Part of a small language model's weights.
Architecture: LayerNorm before each block, untied embeddings.
Each number is 128 + 24 x the weight over its row's rms, rounded and kept within 0 to 255. Layers, rows and columns count from 0. Numbers have three digits each. The size before them is the row's rms in percent of the matrix's.

# layer 10 attention output (transposed), 384x384, rms 0.033, rows 272-308, columns 0-191
089:133151134156092128092105094125155155103105142135134099127157131096129154137174080071125090105146151145112104115132131119119174166134149131099128122171153167109129133143132115138147116156151061147147123126112129128121107146152097132169138150140129096152134159135127144129199127112092103108166152121169153144097137118095119105124162123099103063126082166132115113136122137124144113130114164132125141126178098154104108133127139141148108162118121114099157119155138149097135129151141130134123147097161137100116121156134125160195134156113107148096164108091116124070084149090166158173
090:126089151110135155115228155146116129138124135159130113152159121145114114166090128098140137130141124100133125125124138127151100083102091152155147152131081128134163138144120132146152153162093137110141123081140121113098148139108148089107178132104164112123129085110127133111121088127149113125117141113129113126105164130098139135149123134128118127154138145102151125168104143086148080151136173130158109110105115131118138197122123112152117172130142147125114147078139116175115114128111091104151104139114141123094145118170109112128110110129150129093116159151102158119121140143080162120
095:120149149118132137115154128153160139135152180139114111093167147101112162151118180168191139121144159173154091153097135096083066123105126104108135140096123104132134131119112099151140131116131170129170156130123146128089159105091155128124110103164130100161135145145126182146161116113117112138144125144139120135120130113150116141129153098115077095171177137111102171090129139124133171113086128192142111112124138115107102094162141138108099144133167129150125124128146141085120075128161130131106138159173083076124089094166141181150090095151129112110132128112133149117160137130139132085
094:113093136077139082095136137191110164089109132111154099095137148129106132143151127141095131112099155170134083123119117140151124144163116138076146108123124140096172100135119162123111125119128108084156142091162122139121087156154158097179127141141103129160134146148153112199131087102132201119120155170142128144140168104127151155119142157150138123132134112098126189140158109130162130130146143117136141134132129142127132151103101161143110131164103099118145132106161088074132123151132121094140098181170131138134104119094114160084105127145136109141108142091145115157150141150103134085
093:118147126161149089149134160153053128113167177141156119089080166148150112148141151120170090092140151116145089158095145132123154138143127100080141126104102135119122118127106104147141130107119106105144139113117128131125125116095089132092102123129110115091115151098172138155119104104138151158121160142128110123208145083108124118124128143127111124138120085091107153128114138144119099126137151168159143121109106120113171167131131114104078132089128151103157135102137102104147172151105125122075099116126135142188097082128068165077159162139124144162141109109145124096156129140111095114
093:159132139077106115128152177099120139112120128130114135119185107158144144108105111161132127138065139114125142151127073083132151125099075130125130129143107118103140176148119138113174179124121076105131173108143123110090131157133121116132126128130100135113101105142117141109135130115104170119168140136116121158033132133125145130115103110144136122137148148105143152129117137156175122151177141155120133123176103125114107134118117116105113120059126128138104123108126083131147140121136141154127158150153157058142147093088084152113087122129152133095166141125151156112090132124138165116
094:089149137121114070165114156102149162138107120203142085116124109124140133144157161158160150113163139164154132139128129128159151099143150095127169121145150147122105144118131115139068143095101138105150163089107161162140133153148119140117130139144126118106148145131098130149098148049096145114110075144129134105136134108143094142140127151124110176129134139074079149137140146127094127108142151072093172133141119137118144121150085158136153120159139092162157157139145153093153131136154076129154132110163124117111153146133114097094082143149131180125133137116147170108104141127122123155
092:131138149120151130111107135093117145156063101118160106121134124157136159134099166112150092113154151098127146134096148100139112163117112147171113112118113128131129159116114123138141117105084159098139099082101105144120153153145126124105134174117106091126124114125135139169151116125121168123176132107108119116175154151142069118123151115125109122129122120166150154137146143083193158131117125131128136152133165123133104065132100110143133162136128089132156165138159102101165157107108115102096172142134132101184107158137115129118125117093126119125150147122113074068146120090171138104
095:114144116140137093114128114154134140147142110093118131150101105128144090138155145126118137125134119110111079151149138113155145116171162145111079097111121093108123131108107143160136143131188156115115094151095122087098117135083143139155112155146127136124134163088159089141130114143180120114095122122098121093084103124113122139169146140129140121135108116134146128129121128119116148125099143118112154141070113175173105163133173106101119152139132136083098129109125084117150117124145168144140126140158094123130120135148095126119164159159156114161149163101138131125121126161124110120
088:119114095138120112149137115091161124118196128138111145146067086093150171129125136090135137111098122132105157122132154105109172102138149105115167117127138116121117100101136099109127084103174112094139122119129108187121104162146136142104127142142140126150132126137103105116121126138086114118150111158122134090082146126158131091143165135111104102114211145130101127156142163118174133124159130101112133121140124097117096104097113158124143130108117123087151139101103127138089126132131116117175137093115088141133172117116121117105134144137149120140127095140151131174120145107152128175
093:085148110116106166125138149117126144174118157134151138139154155105101136135130150105136123110102090147164142139136102100152099145141105112136097145128121131134122152144127139156121117133126114098130179105136147149120149109136171123150137167093124127111119168161088125124079098136160163134106158127127125125118157159146118103135140142099136162129108150140157169111119146127115089139092167145157093106115089086128123160118139101070110118113123092111164088099116121125132124150145107095069127126105131068127135100149126126075118147164127128147126164088173122127115145169096180155
092:110152142137148112101108117193100130144117159146134126127089077131132120147118119120129141138143147130111119112083084157130140150133112098098167146130119105131122147139135099123124151098117140102149108107114139176113171121118122094089121154092088135162124151170112110138139145102121131096120155116125142125170155155143102144106102076130131160130124157131058116137125144098118121114132125123097118135192138124122133116130135151113141150097130133120132116095127099154096116152169135133123130127176128073115141127112103129103102128136135126148125118135118107099136106127130140189
089:128126125139136096142127127158089125132130083122098113143090121070103157148134121116133118147118097118141119136147097118088133142108140077074153177141145176117154141125106156101168127095137141090116160139151108138169143129141134117144130148133172119113132079098110142091149117152101112109126142105158143150152109113187175125094125127125107145082090094140154156084129150161141093130111131104156135153076120125114181151131100082113112098141126149139138068140152164128135144139112131170099099109167125111138143105121101128119155095146095106126076086127107106158127118115166141139
098:123168134128137166156195131133130161141158137128079154120108107113164115098147123122126131105114117144111172151105111138121119133123114133146164124172092112096125126126123171092106106133134119140114102150102112162141115154122130143148136118087126126123142144142130111122126135157110111120109098155085091151162144141149129089125143109149108126102153113126110120148134152118138144116135095125156128128113099114106168140090082140099133096126149125114123128121121135190109167143136160147094112131095096162128121114107142105142125127083144084197085102122130116105129116145111112162
099:101157122154123105160175135137108105128136176150099144100185150135122119123139166131148139141125127127147133114140099086117141092134080128124154121114095090156119126108128111108159135139171150135119130134128123100112174138101128143131134111143103139128107078168148136130082092145077095111119148137140112104142129157122128155116156116128123173119104105125135185047114156114167151125148117159103151190137129134166133136137143118116108112101148136145121124072153142118179127119142070115135093126124104139123155085152103152101136124164141095132130110167104128134110194151107146147
090:149123157157115128086100146153175122148170145156129123112122127129127142112133117157130125132145109181117155097132080149150127114139139123136098143121115115132132136152100132121136138112151086124129151137067133132141156120164095152119140118127100144140099119151076133126082118159102114142100112116123127116106130117083146135095142133145144162121106136111110101123138088090123126121145131102172140121180138106090126120195129165145133101154126146120111142137156144134152097109108150127152153151144150131125155093091135164073137137165147138105130071137123135146115123106105135128
092:125185143125081151154127110134169125115093148137161114107130144081142126138159115125120120086132154124112118105079140113095120144131167095092150090123146143096115095101153140134119151091123082108099104134181135082156102109163127083138146134117114123114106135127094119129150155118158133142122122112110155096142129153133130146137129132113135148112156150124117108167131162091138113140142184117112151101138136148152136155131131106145131126089112124126102117155159138128123092177068139126182159144103099158098092167115134153159108105118141135103108068092142141116121134112159104160
093:180072133140102134123154097145108154093140168086138141144120132162125142145119137180135128147125114161121105195150178144130092154089118130144137155134154096142144130141135165104164124110158146123095134117141101119150100129131106090145130136131120128134159108124094119111157112149088192130124131112087136114192121109144115128136100117143137132108145099149094130150139115139125123122131162139135111112149120132133137114080082109111113143163127113127107105131114140124157118115146159117107147110134112094128150093119163099066115150129136148139131114114145155112093155136123118132
088:110147152113115153131100117082142095132097126137124155127187111113123136147150111172137203135110122145122126120126122163124142166100120134139120148104167103144109174129116125100138067092100156072117136088158110148116119138115182146127148134154160121110149110158134134116170165178123169126092108118130117141081115113135141132136082108117133135159126116103112147114130105141120102104138093145167087175152129125148135088113103113126148120121117116111125121119069142098153115144144133143135154142167158071141140126107121138116139172118124163138101140131132110100139146142124139134
097:091159150120115142153170106117115128128142116158140120128114128163122104126143138115111124116131118149155151063130142095157102140108149142149162124161163126121182149118158136122097179134150136121099158132140125081158099135117089123108128118108129133100096134172134123133132106098080071136153070123118126149104141118163128121139147105123112109108103098163171109118107114130160125137120145141110126123118167126106133151142083138107130155060115103185118152106117139138125153117122188154121121086086115088147169163145124093130145101154135123088116123147121102101097120133105129120
094:156127142120103150139161129098127145171141087179142162128130120106169152159099156169163125147160139157135130152094137117146105122109125152103121129117130088147069154126112110149166109106083167143119150089124068131097110130102153139118101124099120082100160078116117089148153134146176107137097114121104134113115144127129133121127150144120108133133173130095142079151113121155117087097123114139159124122127159117138149163115114121151150157101138143150180149130140133130167108141121091125120110107114154117139088139190122183091132146144111136157120143118138114134122075125122110154
090:102176141144140105144115104148119159157100120134145130105159173122080131112159154158127094163122133109143133111126125105142080133135150132176139180163106139127129125144116144138138111125134102149102098086115136131136134118108122144098117141117115134104168119171125127129152145148125104130124138147110109120160117113096128117133103145133088155131043138125132126104123108147176131132178159125191096125138165119136134106141113139124136112086171112171096173115145150108138130172136162134098077118140177122140164098126133135115129102133093146083126103145151124157137124124132118166
096:131082128103100118150134103137137112124084123122135183158131140126120124131153113146141092125121121159133096177107137139138108119133102129109120162150143092168139118121121134146125110147149098094101127166133104106119107119127175118162132140145179089143140163150132112117156142115121173146125149107166132156151117147179117155141107137120161121143095126130092124164151146119161083138104172148140137135121108146131134127133149135152126117172161128150165139104099114119115112157182097134127185118165101170103103149113109118140122098119138112111134123135092113106162135151129114133
092:126165109117153177116117089120177101109173122097097158137062114144161105134122125141144135116114140107127169110134130147157122126157177144116106105108120106133093129135132084123145106126143148111121110129125095158137116108110141142114132120155135119083124133132121094111114171177162189152086121113096145087171133105122137125149131130116111145124143092082070079116127110111123134107133103163229118107095125133184135091108088134152121126116105138134134141167136129154141109148147169125149149158119124143111099083155127134123177150146087140139103091129107161111093130139114105156
099:152116114090130082128081086108159126144130109137162098115159128129122142095176147153121149133119148148132118126103138120106106111083124109119152168123116164180134117166165141100063123117153149137100150095108119121130189151105090111119106104131126133153131108106146079134125104144097124152170148097130119173053124132124195129142123118134128174125083128143146155111122108110154132129141145155156130089139154116128135104129135132136122130109163124112085104121148138178127146151099115132134105141125116148118157102083139126092099109108127123099132108097165103174150110091143156103
091:161135118121145142137084100136120108116141134148081118128110117106106126111108116091143114159147131126127140179114106128128152163116146101119184140110120175097081152100135123106125090140143115108109177135162148156168123150112178167147148139146150135145141148148120129091147109121104117104128168141111158123076116098107141170140110111117113134142168118161134103120112108136127145131099080132164088130129136139109073111103135141132102100104130138131148114151114157101128135092144104134099142157164107151171135122146120126150096112096111138117110149132137124123117135139070123107
087:137125133132118119155118197094102116159127126157119158144113093164134126139090131125125157109093143144108158153134125102112129172171097153129142097115118145095136087137113096165133121116132092103127101106113127160131115154143145097134166117149108099124114118119099120116107162137129142177116110109121116129253107123114131101119125112112144110100133147109122116134132158159135113092131094127119147148155105104122153129125109127124152130145125095143151106150109103097134144132159159147117104139158140144129097095132093143121132131123108107120166117141117157063129163141147139148
097:105135143121150132169112175108167102162130154144099121133113088110155142133118111078148146134104113104098090123124123138085207131140151140074192093128063138113133127094149106118120139143124120098150100097113142124080139165157128151102109090158136135142146115105126106124137125144110137132102138134110124074204148082125149126133126140120140078111171098165131111150105099139131157114123130117162150130122128121118135139113111130115146073115135144112165144135120120148166109111135071127123151125119085151182081130112150126123100137102135122164134138103144157079096161157146131160
083:149161101120121177137089117109143148130135146185110116133082108119173114127117099136167132104135111155135154116165093135110171140133149133135175149125146100137122130128149123161097110106139077118102138096114124116128115132128112101118120151152162108128113124112111095149090123126135152115125093154160109116185135135142137086151140112121119176127133112149127144151109155114103143127188095124139154105139123137142115184111114160118125126103138114137187128115132127130158118112150106131171112118138116084135146120129116084148176150134119109097164103143166123126116122111132131093
096:133116124104102162132134098104128118094118113107114094161127110155146112118152147143145124134163146130082163144116134123144133158113115137174140136121167144116125132116103119115108122128117132138082129130152127151093106129126132113101132112126142119161080113121139147041162121109162152145128113137089121119177087100101114107151141135143090112104162099110126130142106123142140146124138114080151141141160116115161105115129153104170151128099135109128130151153152168135146149125065112108103136112150139169143121125129112132153121112091111133140118129127115115124132152111133075153
089:120126118121089113134060157159153118142100144125097093153123107092132139154148132100087158148110133116149130126147116105130103132079104152140126129113157168146109119163126179109127150164135100141130132128149167136131086116112156144114128117119127125110120141115152129151156092129143130126137152098125095109075122133105161118112188105119141118159112160139149129143119126125112150154184115123119132148125119110136117135128136119102116138109155132094128087141116131132146141156141065136128115139114104106127107125096125123139105150132144117184134110124145151114141155136123176119
093:130150147091126119164152136169118129109144109103119120136115131127110121114128120138128161144112120150114134096086141106157097110117118123142167111164127087139136132114114116136127185136136104161118170159109146137126105101103144132094110094141129133131096159114103128125165136120115174136078129135123124105126113125103084130154131140123109092105169114129130105093106095142129159098132155211149166136170164088132162135166105137165120060091151129175125136135162169084131127146069138133114127118143120170037104137116119139144076096096127127153154132124146142103097111135101143133
095:153128111132141145139087106119081132152127153124129122181164156113182102115166116099094152132194131150142119134160117105095143123145144112104150116130105165144086109118129106126118114174129179058189145138145122134122124126161093120144116092156121110151101132110146116155151122097160118138137136113127085138024163087112091106132100091138135133136127095130142119095101084159130096138137108120134114169172124114112136135140165121112138108076105117142150110168118140119155132107133127133101104151185089119107106100107092151143150120123139162133136151155101103132175123144127125134
089:126133131105150151167165123108035162119131136144111125138107132129120129137098147144162175128128117099111110126102155126124117124146128138137129134120088120101121131104144134160140191086104097106087094136144132138123129138146101149141108120093140107116100095132137148114125089117164113111143132137125124133097089089092096123145102147078128160134137128122125151120049094150162093140131144150182132106091147182087127130132123136067118134098141124118175124137163131187151141127116132134125111127067103108153085118176115133099103132129119126166097126092124102092123158151112139110
094:145153137162137137122160089107133117145104143142138166065137169140115126066155154133165119108109105116179098157115068111127169145149086127077089135154119121125118158117129128135149107118118101151172168188115087161144147137111123144134094184100052131097156163121127156129059137139127102118109126157106117148081130120131126105091154122131147132091146100112123137115097188143091142129105117087097145133126106092114136145074112136083123157134135184144142104130114174121145175107114193098122101110132132123152125097148116142154132137145095125146154116161127130090119136135097132108
092:201127120125128069155068153104171119136112109099133159082126118125164132091153071137113170127188118109119126104143129153138152111117181103131133129133111084096114140136139159124074123109129139121115129137124136086176111105133122160168116132144139116139151168139102110127123152156134117119127101129133129113173160136184131134122119146135143164107074132118098097128146096117119128135147137140145117155106140123116097070149160162157132140151096100137148150123123126116124140102139141123138162113111118097138127161111127106146113119110112106123122134110148119170121073116118150115
090:123128146133115170109157123105166154140142079147131108137132093134137159144146094104111123124092112085147138143126091130072129144103083133121132116075128129116125111138141144129121093109120095116092170151112122130175113102128154128101116146131143130138123126084114119137188074142108185103140138109135114132141107127131165135125157137097137133096156116162121098139130176154120140154111138119138148097120132103137136144159089125102108137154108155155115109174110101124137151143136064124124113051108136180126120127133173135136108080108119167100120137120147164176114134103119121173
# layer 10 attention value, 384x384, rms 0.0344, rows 273-308, columns 0-191
092:130147134145094102129138145149116061132156161092112132135091152104109114148133122136160169119139072119109103141165142130166132105132146128093093116092125121103119152083124158071162096075170118129121148101135135140108122069148115106142149149123115152148074145175109109149135127154101118129140119129146190127127152147121115071129131132127109144124092110120123126106143155158122145086136081114108103116126082152116117101136144115111119127119116164153157099134156106129125146194139126107109150146123124144150112124127114121158121130162134105119143121145133084146117146134134107179
096:128108164138129148126128127090097108134146163069131089156100096162122105094146169099138125142169140156130113142180108139151142115190107135104143118136087147158143118130064137120144153137178127134173143152103102183125100138161117122100143120103131130130115154137119139106110144114119151125098182159097125133134146106129151200125110109187128135156087124094140119137127155109131121159181120066131144111139160145112113136113138138145129116093099165097151128154129114151148162146070141106141160121096162140134151109119095158045125143121132129113118156094128113096132097184146098130
093:162141128125145128122128085135104109162127101108109099134076149131117157135102098150147143174107092144181139142142132148119139083089137150138143137144075138149093118121134121137146126168139120131114142177083153117094127121094138097163098172099161129110114141121114144137158162175113132141128126139158130123137098137104121053154145130102089151145111134101134117171111140100130129122104171134130139105133140151113121137111164155095071126136121174119143065120106101129120139129121118182158129105087154133127129129131105133177121135110077131116171132151113101108110148182133139116
096:137105147099126142135159106126127128148085179134115122177101130164116154147102141146087145126119096170154104149114131114128135114131094141138134127058121112138117185110128117127150112157131155098146135143149151124139110148173112102150137136116127089124162154164129177139140139111099119140139104139107127139138112154145117184148158123117155134137149164105110121136136122134159140174115117093207119143131128158116095144140140158113112111132110124172155053110122109118112138102127143120200109148141195074097118119128152128179108126141076151122130147126137117102134140175129120114
095:095102088131122132116141059100133088126151150191113102092112119170096105163139122124135116154144134141152140110115170114157140121121115144160114139127114156127140083150140103147129118183100170105104106128126129121156147106086109147154143130129124144137156153122142119123137107169134128135122097156168156105121128124126143086121147129159116097099115121128133120110134098097098144180107049152106118143110133138142134129144138133111134123176095088169149086134172111107095132140127084114092100100128135123132107133106157117168132100180144143122137144158094124144126132117140110162
093:140127136140146154113152097171109125120112101067143139161126092139102113071087149125117149113138123121142135121161139182105142154115104136112119125079099091114146180128132091162145107085142139164128115133146086108102142083124128131136127155081144109152130103103136171112110099132122116120159130081189186140116145150111160172116134104078137103103163156113103156154116073109128124152148102138136115112126104126154142160116152055145119147084127156074127117087129113143132128175100179103130093116102136149109104074165101136121150120142134134125141122148147109149165144145132115107
092:143102106092152138138119111087109118154118121144086120142157140086089150116090107152105136114125104183110096156104116115125163107173124144080180085121142111118108154138127148135162117113167123162120112131193164142150120154129140114117118145139102147148103134114175102120134144133135116120099171200125133138132113131140128151107110144128079110109088147091089111102149104126130131103121056079157092108123099154074152130146130136128118099105168108151086078115078127108160109145106126092133137145117154110120115122124158124134112153139111160126141104111140128136118085153098122140
095:120152135128146126152115129170125179127151141148147124104134160114129175117087159130145088114089095144188109129075120105133119143141139130123136159110086136162116087134125152148159111165154135067177123101127125124125123114134136083142157109135129116160128111137104154146109128147116112120140176121150119123143123133107136117148137160102086159127141065145133111158137129150156121092084131083153141099165166117095105117116108149126132129152105099135157181117108151125122125124146153133147141145161146133107136095123104114108106117066160126129110128104157134151138167132132078116
091:125088179178114137088159150151097123191117098134177122070139111150114101099127135137138114130142114119124100145161135125131138096115116133111113162165135105118133095109112120205152183156137148137111172157146119137134166072120105113122120097118140098095146123111136148126114135116129116125107120104090183153123093134126140114086135152144152113152144163152113167103123091160134143124089129117130128109115163095130149118132180144105159142141142123128108131153151135130178134098121157142121123152142128122115097107148159146127136124072194095135123132111143165111128127069126167098
092:117149124131151135143142128170168098141136087126125113097078101158115127141122144133137150119166117130124112134090129120138130093147122114111132167143117150133119158083140125100168149161196130136133117171104101130114144097089071126129097084147128090126175121089116130178125104120098133124165107160149119124115154095126135113130128101124136091146172110087105107141115100110136188106137119136113143106134157153095142133120134126118124117141187116090142082099130144106110137122129117105153121139145135120161122109156089144183118096119094122137136151152113115139087109116147145098
089:153127138167132140134148128117168119135123122139136144141158166103113114094123125159074117094142152092116130128166152140175137155115110111163122149124147113105142123143110100106101110116131123116120142134122120089123176115106137161162167120165183092103142132126104148183168108188119121126120125143147148137109119144137142108109157104102127131080098180118135151075196108102171098134146128094103112116108105099125121146126173117133133123082130173124113141136152121147101169134125082137158130117138136146097099104133080130140114129121111163124140099117164164133160135134110157140
090:081134096141167147111129105145137121136129162084128144139175139154149137151138142132090141093151131126146137151100129092145122085099135129157121109175129100126116100184160167074114098131132125119132129099093143109133160107119164164168102105129074122125125139116140134140133163132146118126131099158078136120138117108138097108133129106116154185143107142146125132134104146125117157129128122149101061146130168087108102108097141173142136120133101107118125108151128156143095100119132088123129102128122119107141141139124129116167121158160095126107120157142117131135129135118125153133
098:137129086130104129116136101136109152126121119149148157123125113171128121155130102146136097106141138122154117124128158111117108122107130132108130170137133100134096092109114116147132135108109092148096127155119123107137134086131111088141121115162103109127143141130117105140126148116140145123119153066147153141132126100128124135111156130128192117145113132140148127097158099149135170131134158111130061158139180150178133122124125131064130151136107120140149152146097165153155127131146132141141191104101140117128123159157120111108121171153120132128143185098115116148116114074087115128
097:091128137128097133125139149122119114099163184140095120131098130152155115138162080139108106131137160116116133179165132085150113138101117117136135149120132117154136124109128140111150160120113094110137147141133140207133113083125119127127163118151121164117105157100137188115117148127137123123143094132138098141118114131118108105146143129154093136158136125139080105153132113130127105139131150166115087120122131125116129141105100213159146109155089134121128116157138149125118148111126126092098133141147116139126123086123170094176102096094086117130135154163215128116127111142125090117
089:109129125119147114086127163106156070087098076102083147101115143103156066153124122129115124127129122067116096157183133144139161159104127118098152169153097162107128104112094097129079124089138161158098117144104131115120130145146136154126111137131141193138147136149122124141154115100155138129164119094111140134122148104147144125102130107121172084134144171113147139153113116133143119111141104173109133158117111143100124161142134116147129156140085160133127184101126108135120148157107150124112132122115075115096128141110124109118137085095125132132106109132139098139114141162112134136
093:163126111144166121133127105130137131176101116102148109155126132111096118115110146121135087159094135141141111129139114162167138116145110164118146088139137135138151134098144082179117109195127146162138146120094094152115150145091125119140143141113127148111145114129154106138110121165108115127139114151100162130128122125175114140161147096122108124110145089131128134115145090143150110094119135141153144158125128101106137101142145134101151127131108151212127190100138105103132136114125095162156141106140156105131131128142112123097142158147072113163122127116125174117147120198140111106
094:083132107157130111137130135151164098147138126137169109120115110070104105136132146137159116151108132072131102060122147143093130135150145157155119124166137103073129137139107112118151136130146108164135104112126114130125146160096153184188129139099136116128083177143108090167122129107140109130120130139108190143141091116120113071110100142117131138120098152112206149136146124092133129127135104128106117121116142101142146150149125121065088125139117142074128107155132111118105150104144098140151123147130155146130135133108065183190147150131185115083143124119144120123133140113136098091
092:135113141064106146117131077145105116161116154134164144122104114141137099101131116113118112137175163110122133114097107114115119104118094102119152121147098165136111089151184160120120144155132147170153125152080150116093123103076106137093076121106131125170105133133122113146088098143130137120122132176118154150105131131116083100108148158136128120135093141137164129144124141120107163129138145104120110062139092123148123160108195069139145130126162141114100083175169104136135142099149153112118110112135095127110119174125097147150121109157118138124157126125114144136135071123118126126
093:095121105114112106118140169099119097137130153097138123153137125139140108118123069139176095152149111123058138127108141147131125093130125146120154147103130149119134145137160170159111124145117134119079124123176067141129172122146147129158146117115062091126126106138115115127151121129127136132116132120136132090156130122132127077120129153141134144060156131116115126112126166134104185115097100131145125157144087142113123100183089103089105132138127149087120130127121135141099138132098110112134134127135104161103121090133126106141108178115111148127122133117175101131121140087102116137
095:101112168103137122114137118134124112095130111080167124093119170113112130147138169119147135133099090110132109168134123140121147106131146071097138124133114146140122144206160145081185129071090138138128119144116165122149093145117107092081150133135157145167085150114134135104119132134115117129116113133151157124118163130119125129122112118121184113171123117113167124073144124114126151143132140074139136120133125151123118103152178096194071124147111194150138129138106152116131141143149157060090136130111132142116144134155143115143122146097152122108128177141164123132144115134116124123
091:140102100105143124149128138109128068098144162152121123107134135146172114228131078114135110128165118140115122128085139110147141107078120155120116099081136128124135183185127173107165098103143175126125128165120125146112124133118138132129126124176126139119111133137118164160103099114119127123115068097102149146130160131147116134130170122141143141116133097097157141154136126122101151086102084167124084180114084107117150127148123138126119133133128139143128136112125114101150135113121093107127155111134045118152152152113129126182115125114113174141144158119130091109124141140149099100
097:144165140121126134081114148152109173150142094126101102100128124106091142105108076112124150133134127126174131115136111156098149109148138160112125115144112158126091123168147152121118091077086107172174129106122187139126130151099128104145081177056124093099116129137128154152151101145084133140111151118118151138145094125123137177115130145119104125148172083132161118125142122134121157113138176103155150049140127137161160123077136140135143149109056131078164121135166115105145131125133137099140096115150153113130134105148104158124136118169103101117129141083169133093134158142143151128
095:134116109160089108137115140118122149148081118139128152087105141144142155104119138107086113149086185121156092155072166133129129154098111121103154147169115138113105117073130114141117174120130151170144131146123098091131088128169096176158099120118150133142175135129164128082115086119135143137137093095121108108121117167131146090104124143153157099140116116161162146136127132148154140096155119092139108160164132145117121143133172102160121147136104108167107141100106137131128147081119127125116147116128091113160137147132149184106136129079153082144126158089115146122132133094118114113
099:095120153131148145117157126127095063115154138110126114139176142139123149122121103118175103134124125111124171104125124202130112119140130129148101089119152095149100087161115119133120134139140103149130135147124125132160119106110109216139145141124132160105153122172122140118137149097126147129127104115103108093135138105119123135125113127093061105129139152127130148138105170088140095094101129161112147151111079106128101157123120131109124104171117101122165131151121151083155138092153131116117142104150117095145119136107122146177178144164089098144119204164093121109109150098135140088
090:101134117118199127130146071101143159137142119100106127078148079137132129114116125161103153082146199124100140118125164105130142142172107178130134140131092152164154111141103135145162140126098140136133113125110133115169087095127143142176110159089128140126118143108148065129140110123129123120127114135149077103123122137120115082103127152131128131143100161129109118155125160092150143142152118140135154117124108122185163094104145121107164147147103122151113118132150131146137113116140111149136124128090135100165092135107184117084149145143098165110145112116116149139144135123120123114
090:151132094157136093139121126137136126123091145143158105123144131130108134135142152118111110143131178147137127124132119107101132107128102121136136155104128140130117156176146090083148114127126162138083156124099108152094171129109143127094073097130117125146111140127120159096155125090108145141159147148124167155132125127163105132116122128131156121116158116126117111122115061130108145131131154119114064103112166105106131131186132170083104124123136189100142121111102099156105113088109154082123148139106122116176133179140127118102046098121176120144121123126068168145154090106123123121
093:136125115146095111134125117161104150146159121112103117108144116116137136122108159131165114092145177135172152120144189101128116095129116135154136117111131110113104075159130128209137160115158122125101157138120170156134127095103132122176162129144120113133110128120135133124124133120088120128150146128147141145126116149095104093137122099126107139156137180125088110120139150128109105163132129102125104138145072109138126114108144157106118148095048102153106101099086152167099138153149145103121132124130126122140147080123135127075138149107160160107139127165132127126168104110081142123
086:110124142144160111133132129166134157160138105090174158139174133130094105066120095131123141154107122158116121118126137194091142121137119145112087088119130126162126136132150128137110105083138146147120121123158053089128123129141140126136136114107135147155127123124152136139144106157108103126115089103157157109141130137118137141087116141136129117107162220117089134121133125088183119123110130154135101172132127155171164124088126096096140138138081099077109131108096136096120142144137155104106156149105112142121125137117172136126101078120078101126101138152088142158152174116106138117
091:111143136091090149140103089116121137115107139113107139114146078120116147127111147126149104166069136134077109084177139143085110140124098145109121148113103122122118140114138153144145143144147118151124111163118154168155107120144128157186126136133106152150150157090130086119086117169133109129123099182108130133130103150131153153110120146082139114188090140134134146117127145070116129128117130157154095134120120128105138100122093119121081110127131133165143144146146189132158107090179102128101127145147131127110136139149148168105137120120141150122141098130194174133146138163126115142
092:132111117128161141148151040114137211097154139174154122093128117150117105090161076135129117156122123131115132149101130155149115123138095104146124078082126131142139112134162125113101121167093126102117156185135093087117136096131121134154135150135131126135160139129128133117116150164117132122144128123144117135112113135161117127160117124128105117134130160124095100134112119132148132129101166099115138083150138192121119120112151204134117147114092148154118146127179147125113102103165137137153106103128138120156113135132098107150157145140069104115121155169151123157139137125129146146
091:097136105146068147082119120098120113099142169140114144095132089167109131164132124103119116104108156160144131160164127168143115159107115141127149150093141163141114114134109084090101085161116117136141108128137124147093125146109149127187144146102154090094156116165126100149087130144123137125157146127139085140125132149148189136059128093084133107076104102121142110140136154101104117174159123101104126149118105147148113137139164128110112122153076142123084135145141119144147151160148140174150139131100120114179141080118095131119147133136128064149124114114137103116155162094140106126
093:119140127112075143121130105099141144088112171110139166108124114130088174107103165117132123142080081149165124145077153120139145138146118130124139168097124123130163122135087151132064131132126120139156161100113130127113111135089147138143184083159119113134157108133087132099124140152096143121138166193149112129146140130134159153140133147159152084133124180141106124170120158124133150175140171144120125106093136145134109118154112120173131134125165139069106093121140157089145111165135154131176131108112139122152141076113154124151152114109154116099137098130117156119127127142080104087
090:096148098107078160124133054105147131154102126125143103127111177132127157119115163102074117126095156130155134140140133113132122096142102100105149161060112124090161187107156060165150140150109157102122133109096077126135115143088101133118113117146113105138118136123175117149134172128125112123139138144136115122130148146121122154160138150150171161130129118071135086086148132153150159136143121143123087190134070120137132120101122119115095105136131111124140099150080160113126125123134118119130123151127159153110148136114132143160079150114134177106143173069139128136127103068099129124
097:105127117118102131178136198137117178123111128130082150159151093133115102166111173173127120109152111143117097126151092069105142127154123101123100119128140150116144121083129118093102117149082133108100080125100159123155140116193140127102163103169130098142138124120146137110144125099112140124114136119120144083119141109120146135089122076163180090149156101153108137111160099139136137116125138145155067115138128170131132141161106114156114124143098092119168153106135071100128103159116104117145123106139123095120126188126131120133153095092178151153106182118141130153133138168133132115
094:097116130121129131093135136165122153160145086162133120148126114108077157116118138123120106131122116122156106110101139151118142124153111137143149158139147116160147139129114121160120129094109121165180120090104149102128136147108150169081104197101167108107103127156123079162147121090137174127084163099145128131138099145105153112140166125093164113050164129131128158106128173157141107134073111120090144101126136127150132149092137084139155117117132121090093167138138102121137160181140147157113146147134076144091101146112167130086159150124138149150127123109108107135154143109119128136
092:144120099155153137185118075143138088154117103103170112106141109109091084129139123116139145138079152122081126144131140147137132133125161118162147092186137164112099122162146098081107091170114126140141073137137107129111134113151105089131142190144113142119150115159129107134118142111134104127110149103117125121103118129132077083134110130079101093128121180143141147113107113128121121115106153156118127124116145144150162129112140127143089102127129113116197135152111125129130136127142140138115145156142109102138132134144147097141145129157144109156139213105088156119108141118148126133